python train.py --positions="learned" --optimizer="soap_variant" --schedule="wsd" --doc_mask=true
Each number is 128 + 32 x the weight over its row's rms, rounded and kept within 0 to 255. Layers, rows and columns count from 0. The size above them is the row's rms in percent of the matrix's.

# layer 10 MLP up, 512x128, rms 0.179, rows 326-378, columns 0-63
size [103 107 102  98  98  99 112  89 106  98 110  90 110 108 104  90  98  94 107  93 117 113 103 100 106  89  89 100  96 104 104 103  94  97 108 117 101  93  98 101 107  98  97 111  98 104  95  99  99  92 105  91 101]
[[113 160 131 122  85 124 152 118 120 130  93 130 128  99 135 127 100 102 137  79 132 108 128 164 158  96 148 142 128 114 195 136 110 114 171  94 103 120 122 151 118 165 133 125 161  86 153 112 122 112 188 147 169 110 162 151 106 152 100  88 186  65 102 109]
 [ 87 184  93  46 117 165 119 153 116 140 120 148 137 135 200  54 111 108 156 130  70 145 149 164  81 146 106 178 104  57 105 133 131 175  72 156 154 112 127 104 104  51  55 109 130  93 113 106 136 130 178 106 187 147  87 196 164 156 125 141 118  97 143 152]
 [ 88 148  95 137 162 125 135 146  80  66 161 120 143 120 107 101  93  83  88 142 138 112 128 166 105 115 151 117 150 131 165 182 124 142  63 162 153 135  81 157 122 129  68 129 137 127  71 145  38 125 152 136 133 144 131 152 131 175  94 122 155 157 128 174]
 [ 84 125 153 163 142  87 116 143 161  97 131 185 169  98 184 128 181 105 172  54  92 121 121 105 152 101 182 146 153 149 167 132 160  65 168 144 169 131 117 130 149  82 142 160 136 159 100 160  74 134 136  83  87 110  80 132 118 139 144 156 180 154 115 150]
 [153  83 108  78 127 166  99 101 153 140  95 126 148  78 138  94 109 151 136 184  88 172 157 109 120 101 128 128  96 110 159  58  98 112 159 130 148 155 108 181 145 122 133 144 148 122 157 144 157 101 168 205 110 133 115  82 134 119 107 157  98 141  77 127]
 [179 117 192 107 136 166 100 157 107  90 176 138  88  96 126 144 103  72 136 151 134  97 124  97 105 185 119 128 167 116  72 158 137  79 106 162 190 166 109 114 141 168 147  80 130  98 175 147 163 152 119 184 118 121 118 120 132 159 133 208 164 115 128 154]
 [163  83 105 163 149  52 119 154 116 150 196 141 112  97 126 129 146 167  65 108 100 102  60 113 106 125 124 145 193  73 135 175 134 100 137 109 132 136 130 130 118 176 144 164 130 141 108  86  76 119 139 106 117 107 230  80 122  84 110  85  98 147 184 148]
 [110 153 144  61 104  95 101 133 141 104 166  63 111 132 146 122 117 155 133 126 163 113 115 150 143  83 123  84 171 108 121  91  98 194  96  75 149 162  76 155  83 121 106 178 124 109  53 202  99 104  94 162 172 117 113  99 157 100 128 170 131 134 117 148]
 [109 165 144 107 143  89  80 103 140 111 108 132 118 107 167  86 128 111 187 121  97  92 145 119 120 106  56 137 166 108 161 125 127 192  79 109 177 109 110 105  74 111  43 114 171 105 123 128 218 200  86 161 159  68 125  90 169 142 124 150 146 155 123 140]
 [102  93 148  70 112 175 161  59 118 101 141 128 133  82 117 120 124 194 115 104 119 140 156 127 136 107 125  87  97 132 159 133 158 106  84 124 143  94 170  92 119 120 146 109 105  99 165 178 178 186 162 144 145 148 189  78 192 159 134 169 127  76 121 171]
 [126 149 127 182 126 159 162 115 134 106 102 157 117 114 176 133 139  97 102 130 129  98 143 129 153 147 135  82 174 139  95 166 198  94 115 150 163 173 154 113 151 145 108 119  90  81  51 149  99 126 143 112  81  88 121 112 102 154  44 101  83 113 183 178]
 [131 203 107  69 177 131 161 114 133 151 126 151 169 169 151 100 163 134 112 104 141 148 177 158 107 112 138 156  98  91  92  92 202 135 105 100 136 112 126 118 167 112 161 187 133 107 131 131 141 164 180  77 168 152 112 110 142 180 143 123 146 156  99 124]
 [127 146 105 124 155 100 102 166 160 140 114 106 144 140 177  37 140  97 118 119 158 142 154 107 144 141  81 137 117 109 114  78 130 143  96 112 126  64 151  93  75 113 102 133 127  93 136 103 147 130 127 128 109 188 101 149  66 158  76 182  61 155 128 149]
 [145 135 162 177 119 125 169 103 169 140 124 156 236 153 102 113  71 108 179 114  92 105 168 110 106  67 109 132 108  66 156 113 169 148 117 165 208 128 183 139  99 174 112 140 139 135 130 129 143 167 108 107 143 154  95 165 104 189 106 154 149 114 132 130]
 [255  94 135 113 139 141 121 120  48 112 134 156 130  99 143 162 146 114 144 138 158 158 148 104 127 141 175 132 101 121 105 146 192 182 154 102 146 107 127  95  86 143  87 105  99  92 125 154 118 194 128 123 162  99 172  96 100 167 101 136  96 143 101 177]
 [ 65 177 141 135 158  95 103  79  88 108 111 108 152  91 128 176 159 129 121  92 144  84 127 142 108  95 117 142  91 126 117 125  96 182 112 142 110 131 159  68  97 146 162  85  67 181 120  43 115  98 108  60 115 142 153 108 161 117 139 151 148 174  69 103]
 [157 152 104 132  98 153  81  68 125 154 122 159 151 187 104 135 146  89 148 125 109 124 141 161 134 110 123 159  72 134 118 138 130  75 127  82 180 136 125 204 126 159  53 144 120 125  92 181 169 146  94 188 132 157 112 121 146  85 150 103 109 182 127 181]
 [133 128 148 150  73 162 102  70 164  95 175 112 100 184  77 119 126 143 177 122 132 145  92 112 107 149 142 119  58 105 111 153 180 106 107 133  42  70 150 110 154 105 117 106 103 120  79 120 126 153 136 141 147 145  96 114 124 179 131 217 175 178 164 123]
 [174 144  84  90 104 115  90 110 141  67 122 110 133  75 114 122 172 151 148 116 142 113 157 179 106  81 143 163 148 120  97 168 163 128  90 141 123  93 133 118  91  64  73 126  27 127 114 122 166 117 107 141 168 186 101 187 139 205 157 156 125 101 125 148]
 [136 152  65 106 101 121 117  97 146 102 190 125 151 114 128 151 133 153 169 175 222 118 146 142 182 104 170 194 138  82 124 130 118 131 149 147 159 143 152 113 161 170 131 143 158 148  53 124 150 144 116 110 146  94 144  58 112 107  71  94 156 128 125 102]
 [133  63 101 150 149 161 127  83 143 117 125 146 152  56 117 122  95 123 162 170 175 110  79  87 146 127  58 138 100 140  86 105 146 212 132  80 129 113 135 146 128  89 148  90 127  83  74 121  78 169  99 118  93  90 103 126 118 161 138 106  67 150 106 111]
 [157 190 112  77 120 127 127 126 113  96 117 160 154  89 132 145 104 181 131 149 101 129  99  89 112 190 132  51 174  49 133 167 157 172 129  95 123 104 155 116 167 103 192 134 123 160 151 117 105 149 129 101 132  51 167 130 181 175 117 154 202 104  84 136]
 [134 144 145 137 102 136 196 137  87 106 177 131  75 120 176  54 157  76 115 129 147 193 185 107 175 130  51 130 159  85 159 127 134 104 103 163 118 120 102 111 143  57 182 165 121 199 143 123 159 147 139 131 148 154 118 145 156 132 101 167 127 118 140 119]
 [120 129 156 129 120 139 125 144 140  95  78 154 110 176 126  48 160 125 131 159 159 125 112 119 120  91 105 136 169 153 150 114  99  44 207 117 113 153 122 157 114 122 178 139  77 131 182 126 108  98 103 103 135  81  66 149 160 128  79 132 116 115 133 167]
 [114 127  89 147 109 137 196  88  75 122 177 125 101 164 127 108 155 195 159 133  75  91  72 145 124 150 146 104 131 163 155 106 154 108  94 177 143  81 123 106  90 174 100 106 152 114 153 107 161 131 147 139  80 137 104 105 162 120 116 107 125 134 167 147]
 [171 141 139 149 148 121  68 118 142 151 115 157  93 155 150  90  52  96 189 125 174 106  88 180  94 146  92 159 160  81 125 154  96 153 122 120 107  79 172 125 120 167 163 155 113 148 113 148 151  95 102 115 142 144  44 166 117 119 152 153 139  82 171 177]
 [125 159 115 127  90  89 123  56 101 108 184 188 201  97 151 123 172 129 132 108 118 186 108 120 125 164 127 146 129 125  99 133 159  69 164 169 162 167 190 141 118 142 117 119 106 163 118 163 116 145 140 125  91 132 149 103 179 141 110 164 189 134 157 144]
 [160  85  79 142 150 180 111 231 149 125 161 132  95  86 133  65 101 137  86 114 112 139 157 149 136 110 145 174  85 160 110 120  78 197  74  68  56 154  89  87 153 151 142 163 138 120 115 125 139 129 151 102 132 183 152  66 121 103 151 173 139 147 131 126]
 [111 148  52 152 152 217 151 145 100 126 167 139 137  46 118 149 126  98 115 105 178 115 120 152 146 132 198 133  62 139 120 154 100 158  56  89 104 104 128  55  91  92 117 133 130  88 130 127 174 134 133 186 114  96 151 116 107 122 120 147 142 183 134 102]
 [ 90 161 204 180 147 140 157  94 122  98 178 171 103 191  71 117 118 109 133 118 125 170 144 119 154 104  91  47 138  61 147 137 192 109 102 138 130 114 132 182 111  94  87 149 140 150 116 158 167 125 101 116  84 139  75 163 182 111  83 190 170 151 115 171]
 [149 128  86  81 124 163 128 141 198 104 128 163  95 102 137 157  74 169 180 111 127 127 101 112 125 155 115 135 163  99 132 110  66 184  57  55 128 186 100 146 105  78 123 107 152 145 158 133 121  62 103 163 110 110 112 137 137 138 163 123 138 169 147 149]
 [130 126  85 101 131 125 155 201 102 159  98  99  81 100 112 119 150 143  93 184 154 155 133 112 130 153 132 136 153 137 162  70 133 171 182 183 126  89 159  99 134 161 166 138 127  85  82 137 143 212 142 115 107 105 164 141 127 170 138 128 176 156 113 191]
 [122 115 167 192 110 197 157 161 129 144 165 103 107  72 154 122 144 118  73 113 118 114 157 132 172 123 143  83 142 104  90 144 149  91 152 122 103 158  76 109 158 207 114 161 175 106 151 148 110 103 133  96 129 168 146  99 182 171 138 102 120 163 124 133]
 [148 175  35 102 132 122 127 184 131  94 109 145 120 157 121  98 140 168 161 140 146 200 105 140 111  79 161 129 111 158 154  43 107 144  67 142 148 113 143 132  74 157 186  98 130 138 144 129 112 145 165 108 142 140 109  99 113  89 140 103  78  80 148 166]
 [123  80 143 147 172 130 108  73 111 150 127 149 122 201 141  77 131 135 150  78  82 159 103 193 116  74 144 175 108 107 141 108 169 153 150  95 139  55 140 143 104 132 121 108 184 152 203 144 105 108 130 164 156 109 181  90 143  93 114 117 187 124 112 158]
 [135  79 101 178 116 100 113 155 127 123 149 122 131 170 154 128 132 121  99  83  78 158 138 151  89 102  96 167 131 116 145  62 136  91 126 141  95 142 122 103 178 196 147 136  97 102 134 169 126  74 105 147  73 136 140 119 187 122 191 144 108 131 172 170]
 [167 127 107 172 129 206 126 112 121 109 161 192 126 141 122 128  93  84 139 119 121 111 105 110 150 117  99 154 122 146 122 190 120 132 133 177  66 117 140 179  97 158 108 143 155  90 130  87 100 165 146 109 106 110 148 156 128 115  98 157 180 132 174 155]
 [ 87  43 133 125 153 120  83 117 143 108  87 117 147 169 115  97 130 143 143  79 104 132 163 153 181 123 113 118 113  79  46 139 126 160 142 166  87 154 134 151  98 116 139 135 130  72 135  98 153 124 110  92 206 152 158  94 144  97 172 143 121 163  97 174]
 [124 147 109 145 144 145 140 113 120 129 108 152 104 117 145  76  97 159  87  95 151 108 144 130 127 172 133  93 135 100  92 119  70  99  85 148  80  82 160 118 111 109 162 151 118  95 119  81 179 171 125 141  65 132 153 164 116 155 153 197 109 104  96 186]
 [156 183 125 149 113 185 195 129 146 137  93 102 132  81 199 120 168 115  96 125 141 140 112  89 124 102 131 125 115  86 160 106 180 122 128 103 133 148 145 143 158  95 106 108 131 145  73 113 125  91 130 137 121 101 111  93 101  90 148 178 161  76  79 136]
 [156  65  91 112 160 109 121 132 152  36 183 163 172 124 103 157 179 131 159 111 111 164  89 135 160 138 166  91 132  98 116  98 157 123 160  37 152 134 124 123 106 124 149 156 120 125 127 146 189 175 127 159  95 181 122  94 105 101 159  89 126 104 138 151]
 [139 123  83  93 113 148  65 163  85 128 173 156 139  98 123 117 160 122 150 154 166 131 124  79 154 126 167 116  82  68 127 103 113  96 131 109 166 106 154 161 106 167 112 111 153 205 141 138 102  37  94 136 114 119 169 129 110 134 112 108 220 160 143  99]
 [ 64 128 114  80 151  81  78 125 121 128  82 104 136 141 164  83 152 137  99 134 124 127 163 122 109  67 134  67 168  91 132 162 126 145 109 106 149 111 142  81  96 110 131 148 137 114 133 147 150  71  99  90 169  91 121 102  94 161  97  98 162 159  96  91]
 [164 119 150 116 143  99 141 186 163 109 113 189 146  86  81  55 156 126 151  97 102 189 115 177  91 112 106 121  97 119 123 131 147  72 108 139 146 103 160 215  86 151 126 136 134 139  92 120 115 118 118 119 125  95 143  99  90 146 110 191 178 102 178 180]
 [ 86  46 168  58  90 163 119 101  78 136 125 141  98 121 101 105 146 160 137 125  98 126  50 180 165  82  69 104 163 129 103  94 102 193 180 149 129 146  46 121 116 166 139  86 115 137 119 156 161  84 102 129 134 147 120 140 147 144 123 135 128 135 148 165]
 [123 146 127 192 101 158  76  87 142 120 181 116 154 114 138 130  58 110 138  78 122 160 101 186 114 134  81 178 124 150 179 185 130 147 138 123 117 125 172 117 152 136  95 160 154  87 116 112 117 168 103  98 137 115 157 160 163 127 158 123 117 215 147  79]
 [173 195 114 106  98 146  73 132 121 128 203 156 176 120 117  95 130 130 129 162 132 100  89 130 113 128 139 115  88 131 134 159 129 139 157 115 117 134 133 169 107  94 121 111 127 154 208 108 106 130 123 151 147  71 133  65 148 168 108 139 212 155 101  69]
 [178 134 113 121 140 147  94 103 114 123  90 109  77 134 132 114  74  95 116 135 154 131  91 137  85  82 180 171 123 166  96 152  85 104 132 149  52 181 142 124  96 148 119 147 166  92  82 147 164  93 127 163 109 203  83 129 150  87 116 184 140 160  79 120]
 [ 87 157 103 129 156  99 129 144 184 150 119 144 135  63 148 130 144 109 103 154 116 112 109 143 171 112 134 106 150 121 111 129 155  98  87 110 159 134 138 103  84 128 132 139  74  61 145 109  72 124 101 181 106  88 148 143 188  82 129 136 140 148 169 127]
 [ 87  77 208 169 129 132  94  97 134 101 132 152 146 158 111 105 117  94 124 147 141 109 112 165 157 114 107  81 163 134 138 127 157 144 157 100 183 158 108 145 106 132 113 153 100 154 123 107 105  91 128 103 140  57  92  69 114 136 137 162  58 153 116  94]
 [112 104 155 155 136 145 111 167 120  77 149 112 118 107 165 135 119 196  92  99 109 105  66 113 166  94 176 141 116  88  75  81 169 132 160  64 120 167 139 158 136 160 184 132 158 103 125  99 124 185 114 113 131 148 168 133 139 180 125 154 102  86 164 129]
 [141 189 163 131  85 159  92 104 188 101 144 164 134  92 121  79  70 157 174 144 153 130  96 159  79 150 140 149 115 108 141 181 120 130 143 172 110 106 127 125 159 196 121 145  82 136  90 174 109 132  88 112 124 182 132 150 163 114 194 125 174 157 181 192]
 [142 129 129 104 149 126  64 136 140  84 147 131 177 194 131  77 100 169  80 147 143 130 138 149  39 115 123  59 149  98 149 145 167 123 144 109 190 124  97 115 148 144 119 114 109 105 145 114 142  80 170 108 121 177  91 141 130 180 141 129 113 157 135 130]]
# layer 10 MLP down (transposed), 512x128, rms 0.167, rows 326-377, columns 0-63
size [ 90  96 109  98  97 107 105  92 115 107 113  89 110  98 114  93  99 106 111 108 104 109 107  93  93  91 100 108 103  97 102 100  97  96 105 118 104  84  96 107 110 103 101 107  91  98  99 104  92 105  94 103]
[[165 130 174 160 107 153 131 220 125 147 135 175 128 130 156 173 114  89 134  87 128 209 138  79 120 136  74 140 150 127 180 168  89 150  46  83 126  66 141 136 133 106 143 170 150  89 130 136 157 138 146 189 140  55 125 134  78 108 108 158 141 177 135 165]
 [108 125 125 124 131 101  51  55 129 176 140 122 225 109 143  99  80 142 159 131 156 109 142 138 155 119 119 106 172  87 121  83 108 100 175 111 152 112 116 185 154 157 112 111 153 138 132 176  96 128 138 161 105 115  58 151 112 130 144  94 117 135 110 143]
 [169  84 185 116 121 104 135 102 164  83 156 104 127  94  90 127 131 208 126 136 136 105 229 108 179 180 173 132 204 140 152 122 192 153 108 135 129 128 127 130 123 110  99  75 143  87 159 142 147 179  76 102 120 135 123 126 131 170 132 116 106 117  94 170]
 [128 135 201 140  88 120 114  72 179  59 181 229  92 131 150 111 147 124 104 122  94  75 119 128 128  83 139 163 136 192 131 101  82 132 108 142 128 162 115 174 110 138 141 122 103  91 161 164 194 170 105 166 123  93  68 150 113 177 151 112 102 148 144 130]
 [187 116 115 110  95 117 174  88 119 103  89  60 143 165 114 109  86 137 143 135 141 160 124 201 139  98 188 134 143 134  92 173  98 131  74 110 134 196 100 107 175 140 112 119 157 189 121 155 160 129  79 130 195 114 150 132 157 163 135 109 165 144 164 112]
 [124 147 160  72  67 113 172 109 166  97 172 151 170 148 160  81 160 131 139 124 155 180  93  81 143 125 119  77  86 174  93 146 117  81 155  85 106 115 111  88 121 109 154 141 163 140 130 155 167  82 208  87 171  99 174 149  87 150 140 126 121 152 103 141]
 [ 92 117 113 114  92 123 106  87 165 165 143 104 161 111 102 115 130 122  67 122 147  77 161 139  78 137  94 148 126 177  52 112 112  75 122 182  89 107  77  92 147 101 107 163  97 104 144 115 123 114 116 138 126 110 129 117 129 174 130 165 104 130 106 169]
 [183 190 130 122 110 156 153 117 169  67 131 138 211  73 139 154  93 144 138  97  66 112  83 136 113  96 144 167 116 145  88 143  83 116 135 178 127 164 153 110 158 106 127 157  82 169 158 145 125 149 136 150 110 101 116 104 132 157  87 136  98 174 190 145]
 [153 131 133 177 159 109 160  98 144 151 117 157 118 153  92 129 153 101 174 138 184  78 130  65 117 197 129  75 106  71  63 159 166 146 142 150 153 154 113 110  90 115 158 134  93  49 123 151  79 136 133 134 146 137  96 141 160 142 200 139 108  72  74 163]
 [163 173 116  97  88 113 133 117 151 151 147  78 115  66 115 144  97 122 123 154  99 146 167 124 178  73 100 100 153  75 104 180 124 182 119 194  72 107 132 164  93 154 105  98 126 144  56 114 125 149 129  91 104 136 117 137 106 132 124 147 157 137  88  87]
 [162 170 112 113  95  57  91 155 146  81 124 135 149 141 127 102 129 164 137 117 154 136 129 106 123 135 154 105 174 112 130 173 103 178 140  65 135 149  62 110 103 131 119  89 120 141 115 137 148 167  88 138 183 103 137  17 116  73 152 108 117 107 146 164]
 [ 64  78 114 135 146 143  86 147 113  78 103 118  88  64 118 132 159 164 110 120 130 122 123 147 155  96 180  86 180 144  93 158 111 118 138 139 110 119 193 133  63 139 131 116 102 149 149 117 177 104 160  80 161 123  98 156 112  33 105 143  94 108 111 151]
 [102 157 122 134 209  98 166 117 159 129 178 119 160 107 132 142 154 152 105  95 109 113 111 154  88  96 146  90 103 122 163  91 122 132  64 151 113 148 157 148 112 117 202 124 186 164 126  94 124 105  81  99 205 155  54 143 149 140 140 148 164  95 132 150]
 [131  99 115  82 152 118 124 124 106 107 140 144 187  52  92 112  85 120  98 135 117 164 163 118 157 138 115 138  94  97 109  68 155 165 116 151 132 140 139 122 126 176 119 133 159 172 153 104 131 164 146 154 168 139 101 151  86 157 129  61 113 181 125 135]
 [130 104 170 118 101 113 188 188  60 111 114 110  91 130 153 151 121 151 179 108 138 111 109 156 123 166  62  80 196 157 132  88 101 134 142 139  97 129 126 135 119  64 111 137 183 135 151  93  98 123 174 152  91 132 133  77 144  81  92 151 110 116 160 161]
 [160 144 121 157 149 103 157 173 110  91 113 142  96 161 174 113 126 123 189 181 112 137 144 103 115 133 120 121 128 110 117 169 157  73 150  87 102 136 131 167 136  58  85 213 145 136 143 188 170  99 156 155 136 180 105 130 104 119 119 153  99 105 102 108]
 [148 143 166 117 130 108 144 156 159  76  52 159 102  85 154 159 166 159 185 150 115 123 110 146 151  93  96 120 139 128 152  78  86  57 110 127 121 110 136 166 107 153 143 148 154 133 119 156 165 157 148 114 158 175 145 130 156 182 128  92 129 165  89  68]
 [ 81 122 152 126 116 159 169 137 147 143 127  97 133 126 139 190 103  71 105 130 128  63 175 151 121 123 127 116 101 130 146  69 124 162 151 168 143 105 139 153 120  91 142 146 140 193 187 132  89 139 193 104 135 104 151 164  82 166 110 109  99  46 106 134]
 [131  54  96 147 114  74 111  57 133 210 156 139 128 148 126 144 121  87  98 138 136  88 164 149 150 153 105  97 118 135 152 103 111  95 136 129 105 158  95 176 124 108 131  80  79 119 176 188 126  96 145 175 154 115 151 157 138 103 100 176 100 184 181 176]
 [ 86  78 111 155 153  69 107 164 156 128 159 146 177 138 165  94 134 132  63 146  88 191 114  84 149 129 148  85 133 156 185  97  88 124 126  94 155  76 110 170 147 115 117 155 156  97 191 179  91 108 148 137 135 123 131 115 130  85 162  31  88  76 193  98]
 [164 159 169 151 137  80 148 137 149 101 117 110 113 228 150 132 175 162 153 127  53 145 150 137 110  96 101 111 145 136  87 102 100  66 100 187 147 152 170 169 127  97  87 190 133 147  69  80 157 152  91 152 142 155 119 171 139 144 154  37 181 117 107 161]
 [132 149 150 114 123 109 118 142 159 149  90  81 158  78 104 152 124  97 138 110 169  85  94 171 163 123  60 153 117 170 129 120  82  77 176 131  72 180 152 128 118 185 127 144 135  82 175 120  98  93  78 130 209 119  71 100  98 141  85 127 138 139 147 147]
 [143 100 107 166 149 143  55 151  98  96 121 135 132 121  92 153  92 111 131 111 172 110 171 125 122 164 232 147 107 104 102 133 137 117 182 102 157 152 192 148  94 108 126  71 137 145 111 123  91 125 134 122  80  79 156  89 131 114 183  89 107 107 162 107]
 [181 120 171 105 103 120  88  86 118 108 122 150 164  94 123 154 120 130 155  74 159  78 173 149 145 105 135 135 141 120 142  99 153 142 168 146 152  77 156 174  94 134  78  77 137 100  84 157 154 132 119 121 103 134 159 110 146 141 167  91  94 142 144 105]
 [203 146 137 118 168 138 101  83 175 137 105 162 134 156 162 129  89 181 124 115 105 139 185 133 130 106  41 128 142  94 141  99 104 128 153 101  72 150 168 106  74 110 113 134 123 140 105  90  87  79 135 122  89 108 101  91 108 177 157 131 171 127 166  67]
 [123 148 120  23 111 175 158 117 124 130 165  66 107 146 134 170 123 115  86 140 141 176  95 155 114  67 146 154  77 180 133 139 129 124  87 156 111 121 145  83 128 121 132 156 115  84 135 124  65 133 135  98 145 126 157 117 107 137 106 130 136 154 117 150]
 [ 35 113 103 112  81 126 165 126  82 161 108 121  92 127  97 118 124  94 130 189 113 112 122 148 110  81  97 135 141 160 124 120  58 107 135 102 110 171  79  85 128 107 141 161 154 105  93 114 108 154 130  78 160 167 101 150 119 101  78 124 129 123 133 187]
 [110 139 143 161 151 146 119 111 118 164 134 127 146 149  90 157  81 165 111 123 153 125 100 101 136 164  99 114 114 108 194 116 137 101 133 132  88  87 129 142  94 187  65 140  80 120 110 127 175 121 176 138 104 111 150 116 168  93  99 191 117 155 132 127]
 [176 126 142 139 151 135 140 136 148 128  81  82 142 210 117 130 176 174  89 128 139 169 131  73 125 133 114 171 181  69  59  94 184 137 144  72  97 121 178 136 113 176 156  79 139 123 113  79 142 136 114 117 148 159 124 155 120 183 138 126 171 113  73 110]
 [183 136 132  75  96 138 125 144 120 187 145 126 104 118 157 131 187  89 114 121 119  93 142 136 134 177 156 127 189 160 157  88 142 101 156 134 145  79  97  58 114 135 111 144 103  79 101 173 125  96 157 150 103 154 198 133 150 131 145 116  76 104 130  90]
 [154  69 158 137 142 181  95 114  81  87 152 120 123 142 117 142 161 107 148 130 161 148 161 145 104 100 149 132 104 124 110 196 190 123  77 213 139  95 136 109 161 115  92 135 174 136 166 160 106 118 163 110 125 177 104  85 111 188 118 119 110 167 169 103]
 [159 144 208 101 113  70 136  97 143 110 173 179  95 163 100 112 166 184 137  95 182 155 131 153 151 103 163 116 118 186 183  94 139 104 147 113 105 163 161 172  96 107 137 138 143 107 105 100  90  68 119 106 107  43 139 138 142 136  68 149 149 113 176 109]
 [ 95 168 145 128 100 129 138 148 124 127 103  99 162 144 137 163 166 122 171 112 147 142  77 126 106 178  68 137 119 127  97 132 136 187  84 192 220 126  94  63 136 115  84 143 150 100 128  94 144 103 162 134 117 129 144 115  88  71 197 157 107  84 141 161]
 [114 132 131 154 103 102 106 174 115 190 126  89 112 125  98 119 108  96  73  90 127 147 107  80 107 167 173 107 179 118 144 120 121 151 113 132 111 108 113 184 146  89 146  86 135 124 145 141 177 158 194 132 161 169 203 140 178 105 164 112 129 125  73 124]
 [104 113 134 142 178 115 129 130 157 112  99  84 143  95 186 114  98 148 165 147 150 130 149 133  91 101 132 109 130  26 119 161  79 121  98 133  94  96 147 184 129 131 132 174 121 133  29 159 147  68 120 150 120  93 114 159  70 166 114 139 178 149 164 127]
 [137 110 221 117  97 111 131 135 138 122 102  85 174 129 105 146 105 146 128  90 203 123 122 127 108 117  62 130  87 140 148 102 122 116  97 115 140 174 131 184 148 129 120 138  79 101 104 101 133 130 171 212 110 107  86 129 154  74 106  66  88 117 134 179]
 [ 98 167 146 147 141 129 105 115 136 150 155 158 140 125  93 102 135 106 148 119  69 103 145 122 116  80  98 167 180 134 156 108 153 116 125 125 112 153  82  73  91  86 181  72  61 153 124  89  96 139 146 124 165  91 101 113  99 183 125 110 156 165 179 138]
 [112 126 143 149 177 153 166 136 158 132 141  91  96  90 138 184  66  89 122 171 162 167 123  94  49 104  84 144 156  81 109  70 119 130 135 113 142  70 201  70 169 109 103 193 185 125 130  72 142  90 129 136 144  89  96  96  85  87 129 152 149  72 131 147]
 [114 139 113 109 101  75 122 117 158 152 155 118 140 141 108 156 164 137 138 121 117 110 145 122  94  76 146 144 105 162 175 141 202 188 145  96 149 168  97 113 117 163 161  36 191 133 161 188 112 138 155 122 161 139 173  97 119 100  84  63 132 145 105 160]
 [ 88 129 154 152 143 126 122 205 187 103 202 115 101 200 177 118  50  96 116 133 100 127 151 109 146 113  91 143  79 176 123  94 151 146 148 131 165 112 152  91 140 117  73 168 162 129 128 146 110 183 127  87 152 144 136  70 156 153 100 138 159 154 105 182]
 [154  90 163 126 127 138 116 110 115 103 148 146 108  69 109 224  82 105  89 123 132 135 117 161 196 104 180 119 100 142 158 135 121 135 126 108 116 125 155 114 173 134 132 132 147 106 102 157 147 117 112 166 120 134 171 101 112 102 114 139 132 125  87  85]
 [154 117 172 158  60 133 136 157 151 117 114 168 171  95 157 119 119 191 179 174  96 138 106 120 111 138 141 178 134 152 125 142 158 118 142 153 182 126  83  73 130 110 166 116  77 123 127 101 124 127 122 143  68 106 177 183 139 179 127 106  61 105 132  83]
 [157 116 177 166 141 138 122 113 128 157 149 151 184  70 123  93 140 137 130  84 118 108 111 125 156 166 128 123 134 169  95  27 185 141 172 160  76 115 109 186 141 150 190 105  68  92 127  99 122 130 110 122  77 136 151 147 162 140  80 112  48 138  71 136]
 [108 150  78 117 164 104 138 169 162 192 121 132 181  90 124 144 119  89 106 141 101 126 153 132 121 152 123  86 124  89 107 132  92 143 142 151 167 107 200 201 105 182 138  84 161 128 112 144  91  87 152 164  66 101  80 175  95  82 144 111 136 130 128 131]
 [114 102 131 142 150  64 121 131 174 103 111 114 115 165 118 127 150 102 154 144 115 105 160 106  96 149 126 143 114 153 102 122 115 132 111 191  74 156 131 218  86 123 108 139 190 101 113 182 108 179 162 129 128  65  87 166 129 146 140 100 136 101  59 164]
 [ 79  80 145  97 126  96 107 106 104 111  77 157 123 135 127  71 173 157 114 170 141 182  80 146 130 144 113  68  60  74 107 114 116 107  81 113 127 166 150 111 125 145 117 120 104 133 100  89 103 165 159 159 102 143 117 153  89 115 159 154  75 134 145  91]
 [154 123 113 124 143 167 140 136 174 176  51 133 164  51 118 156 129 159 135 140 140  96 175 121 127 114 153 130 150 148 203 106 104  95 152  99 185 162 159  96 132 145  70 111 129 107 119 166  96 209 149 118 183 175 163  98  99 159 104 179 139 124 153 153]
 [128  93 140 130 146 106 121  75 116 130 135 137  77  85 150 116 131  71 125  87 191 167 144 148 146 150 171 212 150 131 114 116 106  98 167  68 115  96 159 128 103  99 108  70 104  88 127 170 202  89 128 131 116 133 118 133 136 130 116 210 116 159 115 136]
 [108  99 112 139  44 190 180 129 186 108 132 131 127 150 137 132 150 120 153 110  98 169  96  85 173 123 158 108 162 132 151 110 112 139 132 136 207 109 103 140 116 129 116 132 153 183  77 138 208 195 115 110 108 144 122 144 151 101 156 133  99  92 100 159]
 [189 129  84  99 144 153 166 151  75  82 114 124 174 110 165  87  79 157  94 123 108 126 107 147  48 149 190 144 136 123 152 153 112 169  80  73 122 106 169 143 124 125 106 109  87 134 113 142 146 144  69 129 112  61 119 111 128 180  62 117 134 146 138 113]
 [ 99 164 124 104  93 120 129 213 123 126 137 148 130  82 136  94 121 113 153 151 162 110 166 151 118 125 115 149 111 180 148 122  83 115  83 132 122  84 102 108 134 118 121 111 158 143 110 109 130 122  86 105  94  82 133  93 159 158 103 119 142 197 167  90]
 [102 155 137 110 119 106 174 164 123  12 120 120 137 104 156 152 121 133 159  89 152 149 126  81  82 122 110 133 104 131 160  95  96 161 151  66 109 178  57 145  78 108 110 141 131 167 111 120  96 139 172 113  52 112 141 114 102 172 108 147 113  74 212 133]]